Weights of a small GPT-style language model, trained from scratch on English Wikipedia: 15 layers.
Each number is 200 + 30 x the weight over the matrix's rms, rounded and kept within 0 to 999. Layers, rows and columns count from 0.

# layer 4 attention output (transposed), 128x128, rms 0.19, rows 19-37,83-100, columns 0-127
168,251,253,156,208,208,201,179,205,224,236,160,201,231,197,219,224,165,230,222,209,227,211,230,135,186,192,214,185,221,208,210,226,194,225,211,172,146,199,230,234,158,241,129,248,179,202,210,174,185,224,240,222,180,199,239,223,209,195,142,152,246,165,231,220,139,215,165,162,228,235,234,212,215,199,198,161,255,186,246,199,185,180,170,183,169,215,168,204,178,192,237,190,210,194,228,193,220,193,185,192,215,142,200,197,195,231,167,193,214,184,196,237,270,180,187,198,225,184,148,168,196,178,232,174,140,200,180
229,208,262,206,162,209,201,186,202,246,195,201,179,183,76,212,169,179,178,260,254,191,209,153,244,184,150,260,221,180,278,153,148,184,175,128,188,187,279,209,238,187,152,173,178,204,220,190,212,219,238,173,175,259,209,221,198,195,204,143,182,174,170,219,234,158,128,229,196,174,240,196,205,144,184,201,117,232,223,216,239,214,191,227,255,144,181,156,171,183,226,207,212,207,188,160,194,249,243,209,173,220,225,170,189,239,202,197,191,253,243,209,188,169,174,232,204,238,206,224,194,226,176,189,246,237,223,172
219,194,200,219,174,155,193,174,217,237,152,193,236,242,192,154,181,181,214,176,195,189,197,210,200,228,249,158,196,248,202,212,227,206,220,143,182,167,179,253,183,160,240,207,217,170,176,195,196,164,107,253,165,218,201,216,184,192,185,183,258,242,246,171,214,211,207,226,228,218,193,225,192,194,230,234,180,230,219,148,205,198,205,196,191,180,187,213,220,206,222,162,148,221,166,193,217,192,178,222,180,217,186,194,204,190,161,233,201,243,199,282,213,212,169,189,176,161,193,234,199,245,218,174,177,212,202,190
246,161,201,269,204,252,226,230,198,211,235,177,220,178,179,198,205,155,114,157,190,123,174,228,168,233,182,138,197,186,145,206,192,187,182,220,235,172,209,187,193,234,209,153,189,198,225,194,234,188,224,204,140,208,214,165,156,228,239,141,219,260,184,207,204,188,184,185,218,206,196,211,209,222,171,193,205,199,238,169,230,247,251,217,192,143,156,193,179,153,254,223,175,234,180,279,178,251,272,170,243,166,220,214,223,203,206,199,162,186,232,205,206,189,244,217,232,205,197,188,155,168,157,220,203,230,200,199
197,237,204,196,224,230,115,214,207,156,179,226,219,219,218,178,251,216,215,214,170,108,217,102,241,161,222,216,135,197,234,206,206,238,194,205,204,222,250,202,198,195,195,255,137,200,213,212,244,225,174,166,200,256,153,151,197,189,163,206,199,204,195,245,219,226,201,199,189,202,176,205,229,215,223,152,188,158,159,213,166,190,194,200,189,193,191,276,149,225,174,158,211,232,217,215,201,203,218,222,186,217,182,180,224,266,190,233,187,227,194,222,111,244,159,195,241,142,169,223,196,196,209,173,266,191,206,174
245,151,117,173,187,173,196,256,110,251,236,192,174,236,169,180,195,186,247,203,206,186,206,250,194,165,228,179,219,212,187,146,164,205,259,212,244,168,229,146,184,210,211,190,189,198,161,258,246,179,179,176,191,273,179,208,167,221,244,175,213,125,226,188,258,183,227,152,200,237,191,223,245,221,113,232,234,248,216,209,190,227,220,196,149,212,210,197,230,136,212,202,139,172,208,193,197,252,226,230,180,217,175,247,190,213,192,173,201,203,178,187,242,218,233,146,187,209,172,218,125,233,221,163,206,211,210,212
234,215,186,166,169,192,181,240,209,227,187,242,158,201,181,173,261,271,220,167,219,204,190,208,181,221,212,223,146,200,191,254,213,208,233,236,156,191,247,209,220,186,167,238,210,151,210,164,152,206,175,223,145,147,286,203,169,197,188,219,228,213,219,206,230,263,158,169,242,172,198,208,173,152,220,139,130,174,215,205,168,212,172,142,246,171,181,251,256,180,207,201,165,197,228,125,202,217,196,211,166,237,207,153,131,190,201,129,206,233,178,190,181,201,177,177,231,279,210,211,253,235,222,228,212,239,207,209
169,204,250,184,159,212,178,190,172,230,185,187,270,195,253,252,189,255,167,235,183,229,249,234,187,204,206,252,217,196,209,164,176,181,199,234,264,216,197,187,195,174,181,180,265,190,181,196,220,232,204,184,200,232,215,195,170,207,219,114,235,221,222,239,193,184,177,209,206,156,96,203,199,176,209,219,245,236,167,190,163,194,173,185,185,208,157,186,247,211,157,248,218,181,223,213,203,189,203,174,204,169,221,208,170,188,210,202,231,172,202,172,245,185,212,159,170,189,165,192,124,169,272,222,219,191,152,182
217,177,194,170,233,215,223,220,207,204,252,173,203,165,189,186,176,196,194,164,254,161,134,176,177,219,166,198,274,152,204,224,213,243,186,220,181,213,157,152,160,184,121,189,208,166,206,194,151,162,255,208,208,224,187,210,211,198,233,193,201,172,246,195,195,226,165,195,192,165,238,185,205,192,180,237,236,247,273,192,237,230,214,144,230,201,193,159,224,165,226,203,182,177,194,177,221,215,233,191,210,165,188,214,163,234,195,213,195,133,215,241,264,183,241,253,269,240,163,217,186,207,206,242,201,142,172,179
201,141,226,153,279,199,196,234,246,169,249,213,241,138,134,208,236,252,196,211,184,196,131,228,185,217,288,156,220,210,203,247,190,150,241,218,171,212,205,223,238,110,216,190,217,179,195,197,215,118,251,176,242,150,164,263,213,133,225,236,226,213,126,231,216,178,129,223,266,183,194,149,233,217,192,265,217,211,133,203,183,193,224,170,182,243,273,174,121,175,198,218,229,213,188,138,189,237,156,174,177,203,213,241,196,222,218,185,221,227,193,215,177,193,197,188,220,219,231,199,193,174,188,117,160,205,165,207
186,208,165,148,210,213,141,188,214,141,245,185,193,140,188,179,156,214,254,198,237,202,182,235,182,274,205,204,213,212,185,173,179,176,260,206,172,188,212,233,193,217,174,183,246,170,228,159,210,236,203,150,144,202,196,200,185,237,189,179,253,216,165,228,273,203,152,213,240,199,256,152,197,190,193,159,196,191,175,232,199,244,213,171,227,163,216,275,200,213,179,186,191,178,176,185,190,226,207,196,209,115,237,129,160,272,197,168,160,231,216,209,215,142,250,176,193,214,184,207,263,146,227,193,222,166,248,248
184,246,196,197,166,207,178,242,262,203,208,227,202,191,212,174,208,162,219,145,214,191,211,225,225,221,201,217,247,283,219,245,201,276,183,166,175,198,210,221,194,147,204,195,192,189,170,233,191,165,191,257,186,171,219,203,151,158,218,220,185,256,184,220,206,180,252,197,163,263,191,221,190,225,245,199,173,187,231,231,200,169,162,167,155,195,161,239,182,218,183,218,185,220,165,194,183,172,185,177,211,179,177,186,222,143,163,204,209,209,160,174,143,176,150,197,178,209,215,209,234,229,199,203,210,241,156,190
236,227,210,158,175,179,222,131,197,198,218,206,157,193,205,197,201,174,250,138,216,212,189,155,230,223,225,266,202,196,192,188,263,174,195,205,213,192,185,174,190,147,184,238,199,222,187,134,172,217,254,136,198,209,212,206,193,216,240,213,218,240,197,212,229,181,151,194,174,187,188,132,225,200,222,159,160,227,203,235,145,221,171,213,170,148,219,190,176,158,189,239,229,163,188,189,174,209,186,214,216,229,190,233,229,158,210,261,209,212,221,293,253,165,181,226,166,215,219,202,235,200,244,241,200,171,177,174
194,225,220,195,286,182,194,254,176,266,139,237,166,194,199,211,209,167,214,180,200,172,148,140,158,173,263,210,245,171,184,217,215,194,187,168,224,213,185,248,167,171,197,220,170,174,191,149,202,247,181,215,228,190,188,197,151,218,171,203,210,198,176,265,198,266,190,193,169,207,167,154,187,195,204,191,160,185,183,143,165,196,180,181,199,170,179,240,190,247,232,256,211,191,270,227,173,244,212,162,267,217,242,169,180,224,204,259,154,214,199,257,183,216,202,236,198,147,201,205,195,223,224,208,198,127,240,247
160,169,215,176,200,203,223,172,189,175,184,200,193,251,242,197,181,191,204,219,155,248,197,212,213,177,223,229,156,252,190,245,214,157,177,153,242,200,147,164,237,245,192,193,175,154,200,205,238,186,118,192,246,152,207,227,205,217,164,191,155,263,227,196,193,226,218,162,197,181,167,247,160,224,238,251,303,190,232,196,153,166,159,215,235,258,119,245,152,198,228,216,267,194,192,170,244,196,210,210,224,190,295,205,188,201,216,183,206,207,162,215,207,175,219,180,179,189,186,128,219,220,224,168,171,156,194,229
209,153,170,196,257,198,255,179,222,179,233,177,237,201,194,184,221,242,139,211,197,213,187,225,190,117,169,186,181,185,193,140,224,152,216,207,238,185,246,198,188,225,192,173,142,178,192,224,209,227,195,222,299,164,218,171,139,189,194,148,186,165,187,182,200,242,264,225,219,235,206,194,246,168,233,198,176,204,212,219,175,212,184,145,195,171,250,204,142,225,212,219,205,224,168,225,263,228,219,183,171,192,231,213,195,250,213,183,159,214,250,283,207,213,205,179,166,161,252,152,209,209,205,143,155,167,168,271
177,241,277,195,197,217,209,195,193,226,143,192,199,190,258,122,189,139,160,224,176,261,201,151,194,183,199,182,182,227,234,218,201,190,160,158,185,212,286,159,235,263,220,174,203,159,192,200,171,234,181,168,184,199,151,176,166,199,207,175,234,289,215,188,243,176,195,170,218,186,197,241,217,155,229,199,223,202,189,202,144,210,122,203,209,171,206,203,183,184,166,241,211,217,207,200,222,184,270,240,216,181,183,170,222,213,195,208,198,175,170,192,125,162,256,215,245,221,223,205,240,220,163,231,247,214,257,202
165,223,190,220,219,234,214,180,175,186,251,235,201,232,134,212,208,173,225,204,154,126,185,217,242,191,251,215,251,186,229,236,232,200,208,192,242,198,160,182,145,126,188,188,208,212,177,213,198,164,190,222,230,228,175,223,192,174,196,177,202,164,147,214,191,135,274,172,162,191,214,181,193,190,237,177,182,156,178,192,268,183,179,188,216,241,249,218,218,205,200,208,193,187,182,226,184,196,240,208,229,157,164,169,265,215,195,171,190,198,196,167,210,162,225,181,200,162,164,241,245,182,240,257,197,234,213,223
223,214,227,191,215,288,205,131,212,147,247,182,187,193,202,210,210,250,197,199,244,175,203,211,148,204,217,195,238,185,251,245,217,180,178,181,217,186,176,193,177,232,280,165,181,245,215,225,174,215,156,237,131,173,203,224,219,172,177,163,228,230,143,181,167,222,163,172,184,222,199,222,247,205,223,201,204,198,198,220,254,154,191,215,199,239,148,183,207,221,211,137,142,223,221,161,225,192,178,189,219,193,222,181,183,178,166,198,229,174,164,196,142,186,206,214,251,219,171,229,217,252,247,229,145,187,126,167
178,204,151,202,172,204,186,196,209,136,145,204,237,202,152,179,180,234,217,225,172,167,209,201,250,209,230,240,245,204,223,163,160,184,158,181,209,206,205,186,221,195,195,229,209,202,170,198,209,236,190,173,211,200,233,182,238,197,209,240,209,125,211,170,161,180,242,202,227,191,187,191,232,196,232,245,206,135,207,179,213,203,180,251,211,231,208,218,198,215,168,203,167,212,175,131,210,205,197,222,194,178,245,228,165,181,181,264,209,196,213,206,198,162,213,194,198,206,193,229,237,247,182,180,182,227,206,239
165,209,203,239,213,211,183,201,186,136,214,201,191,224,214,225,242,246,190,201,183,205,185,223,159,229,235,205,196,200,164,242,201,192,193,234,227,180,143,214,196,203,205,210,155,150,148,226,187,207,168,216,195,201,193,153,208,198,200,206,242,229,212,175,205,267,273,188,211,176,171,178,214,202,177,201,269,151,212,170,173,143,194,189,201,207,199,205,206,194,168,193,169,216,249,272,242,205,178,174,210,183,194,202,168,191,194,206,207,186,219,216,209,178,227,213,220,183,244,188,174,203,233,210,155,181,176,215
239,208,191,229,247,227,229,156,176,246,205,179,162,168,230,235,188,212,164,211,258,210,190,197,160,143,204,207,178,174,208,230,184,192,188,240,198,160,196,190,223,216,182,147,192,221,209,242,204,256,188,207,198,152,193,167,232,227,227,233,127,227,206,240,173,233,145,148,179,227,189,203,199,230,172,218,248,200,232,214,214,213,157,225,222,218,172,189,191,216,188,157,217,190,226,211,202,184,242,238,195,200,213,172,164,170,191,178,219,184,200,156,234,194,242,172,251,210,235,218,157,165,214,215,197,188,169,187
189,202,185,152,194,156,217,169,217,207,187,161,169,208,150,204,220,224,266,224,182,189,196,203,237,146,224,214,209,204,190,226,170,228,247,228,201,207,161,202,265,119,201,230,179,194,224,150,133,180,220,209,250,218,200,215,202,175,210,248,197,195,184,199,206,216,195,213,177,182,263,179,232,179,243,180,193,236,198,242,196,184,158,230,180,171,236,188,199,234,173,186,210,169,192,139,217,185,159,278,195,223,217,171,150,231,213,199,262,211,160,140,207,243,193,190,214,174,178,205,209,208,195,196,193,172,222,215
212,210,227,207,211,233,232,201,188,207,188,174,162,153,197,199,215,142,182,209,180,257,254,223,201,239,190,162,209,182,204,182,168,182,185,188,200,155,189,197,172,278,206,170,230,238,230,183,212,169,189,199,173,205,220,279,215,204,193,234,188,205,233,149,235,160,187,208,188,219,202,215,210,245,210,217,176,210,205,240,197,207,157,218,178,205,195,173,223,217,180,232,193,167,190,215,227,192,196,177,224,163,187,188,220,190,215,128,202,217,202,161,178,202,215,197,208,241,175,184,195,187,190,242,173,197,211,174
183,206,212,228,177,218,171,231,203,152,155,241,242,169,231,231,231,203,166,187,125,210,203,203,216,253,273,168,193,183,226,245,193,211,234,165,171,226,181,221,175,135,216,231,191,205,219,182,205,202,220,175,203,184,207,223,212,167,180,239,197,212,203,180,189,167,193,211,204,169,218,148,195,198,236,172,156,150,168,148,194,130,189,242,201,209,224,248,166,231,199,262,236,189,196,278,164,182,181,155,215,216,129,159,270,185,196,223,179,235,201,181,121,221,148,215,225,158,227,205,195,241,202,225,172,207,239,272
179,168,165,201,229,196,219,214,199,198,238,161,239,219,250,200,211,179,176,194,223,188,183,218,204,198,162,206,195,199,172,143,192,259,242,224,216,231,192,216,159,165,234,144,201,245,180,215,189,186,208,209,217,193,183,227,222,208,223,169,166,229,154,206,152,146,279,229,168,193,201,185,196,221,169,243,247,197,202,188,244,230,223,196,213,219,183,142,140,159,180,180,222,172,235,226,210,220,155,220,209,182,218,209,210,182,226,155,194,160,236,195,263,218,202,222,201,181,237,205,168,182,224,140,203,164,191,176
252,201,179,201,237,159,190,209,205,185,215,151,169,176,156,165,203,214,214,245,240,226,195,153,223,166,202,149,211,147,189,176,141,189,197,176,173,209,154,203,199,245,236,199,168,227,231,219,232,197,183,185,160,202,184,216,236,181,168,201,222,169,149,229,249,181,214,265,215,222,306,186,201,204,158,177,180,178,187,170,228,247,205,217,196,147,193,178,149,167,232,150,180,189,161,198,229,231,172,219,193,246,235,178,225,226,232,216,160,264,236,250,215,225,220,270,206,216,164,223,189,208,133,184,236,174,191,201
183,197,181,216,199,220,159,154,204,205,220,238,197,199,238,190,162,204,220,218,188,241,246,179,199,190,208,210,160,195,197,96,219,165,237,195,229,169,205,217,225,199,249,230,152,194,244,196,283,222,147,157,181,202,215,209,242,228,236,202,179,187,201,206,177,211,201,205,167,240,217,183,162,221,178,202,225,205,172,206,163,200,156,253,171,207,198,230,203,254,177,172,219,228,208,215,209,198,195,209,192,248,210,156,213,212,202,196,184,221,223,176,206,184,151,160,185,136,184,227,181,226,162,181,186,224,236,219
168,212,166,230,169,239,212,161,200,184,201,154,179,249,199,180,165,180,200,251,217,180,195,189,186,144,183,210,211,230,214,146,177,215,174,214,207,161,215,153,193,242,188,212,166,215,216,195,201,236,181,206,210,202,188,144,225,234,198,159,185,191,228,143,219,209,272,184,184,225,240,240,240,192,237,186,128,199,233,216,196,200,218,193,220,160,176,201,238,188,189,202,210,215,151,229,226,204,231,190,159,183,201,183,187,198,230,236,226,154,224,203,213,194,186,210,199,196,165,215,156,209,191,233,228,178,190,231
169,179,242,175,253,204,222,209,182,224,193,203,197,209,173,239,205,208,150,245,194,224,211,196,205,171,236,214,242,180,204,211,180,218,189,187,186,175,196,144,197,182,189,174,189,241,201,235,208,161,141,180,210,235,180,213,174,166,160,204,243,179,172,220,199,172,197,212,167,215,200,177,194,250,221,185,220,247,228,219,238,185,218,200,136,189,200,196,205,155,225,219,196,204,187,219,190,201,177,192,192,249,184,223,202,159,210,221,186,204,173,229,181,210,208,223,195,199,208,167,148,215,173,204,232,224,170,203
210,210,167,196,224,161,209,151,178,210,164,186,262,247,124,248,221,230,243,236,163,208,222,197,130,186,229,241,191,176,264,225,211,213,194,186,201,182,170,174,207,189,145,188,177,200,188,192,175,222,202,142,157,198,228,239,182,233,209,222,211,160,165,195,247,181,194,146,211,201,185,168,237,102,190,240,169,214,195,173,194,168,211,239,299,194,222,169,214,168,239,200,179,213,237,221,136,174,203,134,232,233,241,218,205,224,173,254,179,157,214,240,196,162,251,236,181,238,176,174,256,233,184,214,138,247,242,167
146,144,207,271,185,235,226,199,189,203,216,217,251,188,145,242,244,207,161,224,180,166,191,243,183,208,193,179,198,241,206,212,228,201,161,238,245,189,243,221,182,220,222,163,188,200,209,223,197,159,151,250,245,180,203,187,208,218,175,190,204,199,198,171,171,176,222,202,222,206,209,253,186,213,231,216,158,192,207,149,226,175,220,166,240,210,214,171,234,202,215,201,164,202,170,151,152,185,234,196,199,138,241,222,215,165,208,207,181,216,214,123,139,233,191,148,186,226,176,195,133,227,148,213,204,238,224,210
230,183,159,186,164,159,208,187,218,191,266,210,232,222,196,179,169,237,191,199,184,206,191,219,190,172,191,176,142,198,163,231,180,251,211,227,198,206,197,164,223,197,204,185,192,208,223,221,215,172,216,187,169,228,205,191,221,208,252,248,190,191,206,157,173,197,231,220,182,196,209,233,186,203,195,214,249,217,195,227,168,163,231,230,228,186,220,219,212,235,211,168,252,225,180,238,160,174,221,211,153,193,151,230,211,161,191,211,206,204,161,202,188,235,166,134,155,199,221,220,239,207,149,202,191,211,188,208
207,192,208,233,217,185,210,200,261,226,224,196,183,226,200,252,179,222,166,213,230,210,165,188,212,232,214,166,204,165,199,184,223,196,215,211,157,179,208,245,198,178,192,153,185,264,195,195,183,227,232,157,172,215,194,214,197,191,238,168,210,171,231,212,177,192,226,247,154,175,188,180,212,175,187,171,187,187,252,188,253,199,180,198,150,152,246,163,211,191,155,225,155,251,165,251,190,153,187,176,210,232,163,212,204,225,189,152,211,162,246,193,146,222,192,259,224,198,250,239,161,190,205,184,217,196,226,197
173,212,211,241,190,228,211,219,150,178,192,193,207,210,187,204,189,185,217,164,206,188,182,154,231,240,214,234,191,245,218,202,173,235,209,206,158,205,164,193,216,207,178,232,231,222,259,179,171,188,188,218,107,185,197,174,218,189,218,191,215,240,173,211,225,177,153,225,218,119,203,183,172,170,186,219,208,232,206,200,269,219,233,215,161,228,203,177,237,121,233,179,180,202,246,159,153,227,191,221,222,175,212,199,197,221,230,182,199,196,176,190,188,247,187,210,196,198,158,222,192,208,157,189,228,222,238,150
188,171,210,223,227,205,207,203,200,193,165,169,176,191,234,243,178,185,204,200,184,160,204,166,182,219,174,223,209,197,221,178,234,147,209,204,215,221,174,224,233,215,223,226,184,201,242,222,240,228,228,217,273,212,211,223,236,166,214,228,132,163,207,229,164,233,193,194,171,211,183,200,163,218,182,222,179,183,237,217,233,154,212,195,175,226,198,180,253,207,233,188,235,237,172,157,222,200,209,189,196,219,180,229,201,192,183,256,182,187,199,189,224,221,203,190,172,165,196,144,243,158,159,148,156,196,184,193
221,199,231,185,186,215,209,221,204,225,196,184,191,183,257,223,186,195,184,192,232,238,262,151,206,206,167,193,171,229,184,154,183,201,201,222,168,214,218,185,255,246,226,214,208,160,215,156,193,204,230,180,172,228,214,164,193,210,219,176,204,206,206,252,186,230,186,285,199,221,205,175,198,237,154,204,183,254,217,226,181,203,224,188,170,178,177,203,187,206,185,223,195,229,168,180,216,185,191,188,176,236,223,191,180,215,203,157,215,225,228,197,158,244,189,216,188,212,210,179,168,156,184,176,191,150,164,175
# layer 4 attention value, 64x128, rms 0.16, rows 20-37, columns 0-127
231,216,190,212,208,163,213,168,218,254,167,211,263,167,173,187,197,136,231,214,174,209,199,193,178,191,221,162,157,181,198,163,190,184,181,183,207,190,165,149,199,204,152,236,216,256,229,167,185,268,229,184,149,197,160,215,208,167,227,197,189,208,221,157,202,171,173,231,183,261,226,264,207,220,173,202,180,192,204,241,214,209,214,256,248,194,205,224,255,237,184,177,167,196,144,168,173,226,219,203,197,232,254,223,170,157,211,183,204,190,228,182,217,217,254,179,163,235,232,208,191,275,176,227,212,164,212,246
228,187,168,188,150,141,178,213,161,193,216,228,214,236,187,184,202,192,210,178,190,188,233,189,214,223,181,169,212,197,205,192,277,205,206,261,164,212,239,192,153,191,236,191,164,200,262,193,200,191,194,234,194,207,189,191,147,247,202,162,232,177,200,148,227,224,195,218,211,185,162,215,177,227,176,220,188,290,229,220,221,220,206,201,215,210,187,190,207,196,121,186,180,172,233,219,241,180,212,204,208,177,225,160,187,231,231,180,214,198,215,194,240,214,172,202,199,203,196,169,224,201,180,133,184,196,204,199
210,192,192,211,221,215,198,146,188,206,195,183,219,254,223,169,212,176,253,225,142,177,242,222,184,183,195,198,203,210,164,164,204,200,270,226,202,231,242,196,212,219,191,195,192,168,175,214,197,193,217,218,124,178,243,207,189,167,192,216,190,198,201,205,192,148,204,221,194,216,219,249,154,168,194,174,181,195,178,201,255,213,200,230,199,146,204,203,187,217,203,178,135,191,238,237,219,186,242,192,187,205,147,186,225,173,170,239,162,193,191,202,264,265,253,158,237,205,217,185,204,157,215,216,236,197,226,140
199,140,199,206,200,188,233,199,193,225,176,269,196,197,182,236,209,199,181,196,234,209,168,170,191,180,243,182,196,204,253,231,206,215,217,174,207,259,212,221,191,192,241,203,165,267,202,228,237,190,184,158,186,188,172,214,242,191,194,168,172,124,240,189,183,223,226,95,223,234,210,216,180,233,182,196,263,177,170,217,182,142,193,198,179,199,208,192,159,190,181,180,215,216,204,193,210,187,220,227,190,199,233,193,210,210,174,223,234,201,199,200,219,183,219,216,155,142,228,225,215,267,215,149,234,212,219,175
202,224,199,194,216,233,218,197,213,205,179,206,239,210,162,252,246,218,239,179,173,142,192,208,155,179,198,170,186,256,194,199,179,189,171,217,295,198,186,185,181,257,191,173,221,232,211,275,170,234,202,235,244,198,282,131,238,236,286,191,153,237,215,178,97,214,237,186,202,215,167,158,160,95,165,190,266,203,174,191,170,204,181,178,207,236,216,174,227,192,207,208,130,278,211,176,206,215,244,175,167,181,187,228,166,201,224,212,166,191,200,186,164,209,208,171,206,187,232,178,209,206,231,193,266,234,161,217
182,229,210,189,192,175,205,206,205,232,166,152,182,218,187,177,231,139,207,203,189,230,215,242,220,275,226,224,225,172,175,231,261,196,162,202,249,171,187,214,221,182,203,210,178,160,191,210,216,174,189,167,182,206,199,204,166,228,235,182,186,212,183,167,242,189,203,202,205,190,196,247,184,178,195,211,158,177,212,223,190,293,195,154,221,185,226,201,302,218,204,231,182,226,211,167,241,184,191,187,194,238,243,202,186,210,113,223,250,211,208,194,147,222,151,207,115,198,193,178,181,168,179,208,208,151,225,263
228,181,239,176,160,180,211,170,205,200,200,214,180,223,193,256,226,178,230,189,283,194,226,174,228,166,180,214,271,216,229,210,147,193,203,214,176,141,141,185,211,208,158,194,232,233,239,198,266,183,164,194,182,270,193,233,184,230,203,177,188,189,227,197,206,224,134,201,150,191,236,222,206,189,239,216,229,272,177,199,209,194,183,192,182,205,176,156,214,206,171,217,163,152,240,196,210,157,177,136,192,201,151,208,207,179,168,214,209,164,166,198,213,218,255,235,189,155,196,233,207,186,246,244,208,209,154,166
213,169,172,191,211,193,231,223,169,165,183,185,187,202,193,232,207,246,217,190,151,133,195,195,184,248,151,179,194,249,173,236,185,211,190,266,187,229,194,180,236,221,214,215,217,212,162,173,239,247,228,202,177,168,210,238,186,205,191,251,199,188,177,202,191,165,158,232,161,218,260,183,187,163,273,184,189,159,196,169,168,244,225,212,196,236,198,188,204,203,175,186,225,186,197,221,203,176,160,212,202,206,237,244,192,191,185,192,150,192,231,189,251,196,219,195,187,197,242,202,246,201,227,218,192,169,146,224
223,181,232,194,222,174,191,136,148,143,226,241,263,129,165,197,215,217,204,203,176,234,196,177,216,265,192,181,199,155,161,221,208,173,197,171,201,178,233,218,184,270,236,241,242,206,192,226,214,146,185,180,188,209,176,212,128,164,162,226,203,240,199,239,227,194,162,226,193,194,257,161,201,185,162,218,234,183,163,192,251,223,170,233,161,163,196,206,133,163,183,232,249,196,192,161,220,202,187,207,134,226,243,173,201,189,231,190,214,241,183,226,206,289,186,229,177,179,207,222,210,116,184,132,131,196,206,206
228,236,200,207,186,152,152,152,197,183,193,197,276,205,214,198,209,200,215,215,219,200,157,176,216,188,182,198,207,209,220,180,205,171,192,138,216,133,159,234,157,216,233,220,229,206,184,95,243,243,227,141,150,221,228,227,207,239,243,192,145,203,197,183,209,207,215,162,167,174,250,175,182,171,158,206,217,176,207,187,194,187,208,234,228,183,208,206,201,192,198,210,182,186,219,188,225,149,218,206,206,196,173,174,174,169,183,201,184,221,278,219,104,185,229,241,177,173,167,191,224,178,224,236,217,235,172,167
212,241,197,230,159,245,183,228,237,166,231,205,202,185,223,144,220,190,156,199,167,167,156,265,194,221,160,245,188,112,207,176,242,181,172,195,186,246,227,256,179,154,231,198,156,217,244,211,205,147,228,250,175,169,226,131,226,151,230,176,150,255,240,223,193,244,182,203,244,172,196,231,205,193,199,200,199,108,212,230,178,177,204,194,227,222,230,269,150,182,150,198,150,201,177,248,163,252,166,201,227,168,185,203,180,181,249,196,188,173,172,131,227,158,164,199,192,262,115,165,178,204,238,228,162,191,185,195
210,277,218,216,182,231,194,147,231,157,217,128,199,191,205,152,193,178,227,206,241,230,169,173,129,248,217,225,161,162,201,218,206,176,129,216,196,192,187,205,179,167,179,216,247,221,169,193,180,231,236,212,184,173,260,173,218,187,161,186,159,227,200,198,204,195,236,192,246,198,191,210,206,184,237,210,208,194,214,213,239,277,220,214,212,200,216,207,183,164,242,213,263,252,165,174,164,173,183,199,240,169,223,166,206,179,213,203,223,189,183,196,259,172,181,230,195,180,215,188,217,214,170,193,178,246,193,172
178,149,211,197,234,244,181,228,246,155,204,209,184,166,197,178,198,156,188,160,177,221,182,205,180,294,254,246,163,223,277,207,198,188,200,253,227,246,179,251,201,213,216,170,237,165,228,152,193,189,238,146,264,141,200,133,225,205,146,198,220,162,169,248,185,216,195,210,205,232,227,224,191,220,178,184,182,195,178,168,260,195,188,222,206,219,207,217,185,222,167,215,155,207,205,227,191,172,163,209,238,165,201,216,165,178,201,212,227,158,226,226,217,146,147,202,258,174,246,229,173,247,239,182,235,187,250,158
180,150,205,177,169,161,225,189,183,189,192,204,221,205,218,219,148,139,239,219,232,223,265,156,247,177,126,186,224,243,209,182,178,225,214,188,278,270,184,225,177,233,217,199,173,161,155,156,184,177,177,162,236,252,169,191,183,210,177,190,208,193,180,221,142,212,169,160,188,221,187,132,254,158,197,204,233,223,221,256,210,232,170,239,211,261,158,232,229,221,188,177,186,174,232,181,190,231,179,179,242,182,202,205,205,211,186,162,186,197,146,182,218,190,200,207,165,232,259,195,208,218,179,195,142,225,209,208
160,129,199,201,187,165,242,238,222,193,237,174,196,211,169,149,211,195,240,201,158,238,223,194,231,182,193,224,225,163,158,221,254,181,233,128,207,125,177,198,184,255,206,234,233,151,117,248,246,193,188,213,250,188,217,201,196,199,177,171,178,184,213,147,169,215,200,189,212,212,186,213,221,198,187,187,236,198,194,190,265,215,181,212,260,170,213,196,188,199,251,201,176,161,195,215,197,186,223,159,168,220,234,203,193,232,213,208,206,200,214,213,215,248,250,189,202,195,217,238,184,145,209,210,189,196,182,202
238,242,211,221,168,226,268,241,199,178,222,276,124,192,221,183,168,218,128,170,192,255,216,142,165,141,234,177,222,263,240,203,193,198,207,159,169,295,204,207,194,212,183,221,235,208,164,156,171,222,183,100,157,170,148,174,214,217,204,187,232,179,170,156,202,187,174,180,206,187,224,233,164,190,213,182,223,222,222,240,185,237,150,168,214,141,180,247,213,201,149,189,231,203,193,207,195,237,255,242,228,191,201,223,207,261,171,170,222,186,186,179,273,158,244,206,170,207,219,177,157,278,248,215,205,161,219,173
234,174,189,219,216,166,242,189,215,200,229,249,193,226,200,235,196,229,174,266,182,152,153,205,230,155,241,201,205,204,210,199,238,186,198,266,203,250,197,201,226,193,203,159,199,194,165,192,203,199,190,264,221,230,180,210,189,192,183,174,162,177,180,213,198,212,213,159,172,193,241,222,229,187,252,195,160,239,185,180,209,165,193,182,154,195,194,142,184,175,166,221,219,229,190,202,190,163,264,190,253,200,200,228,177,174,190,170,195,232,196,217,213,193,202,197,191,203,200,201,209,181,228,228,239,164,189,160
216,223,191,195,198,237,207,157,151,106,219,141,177,149,212,165,172,194,189,210,204,135,178,205,170,204,171,195,276,203,251,183,243,216,163,214,150,206,260,230,167,210,206,172,131,169,216,204,192,191,168,281,194,174,219,186,155,185,179,218,219,209,188,179,241,205,230,220,182,246,185,280,226,183,240,209,190,151,193,196,137,211,207,237,231,189,211,240,205,205,209,185,185,87,166,175,187,217,218,207,245,192,193,219,197,180,206,225,262,193,201,246,179,173,226,184,220,259,192,221,216,202,198,208,170,173,206,194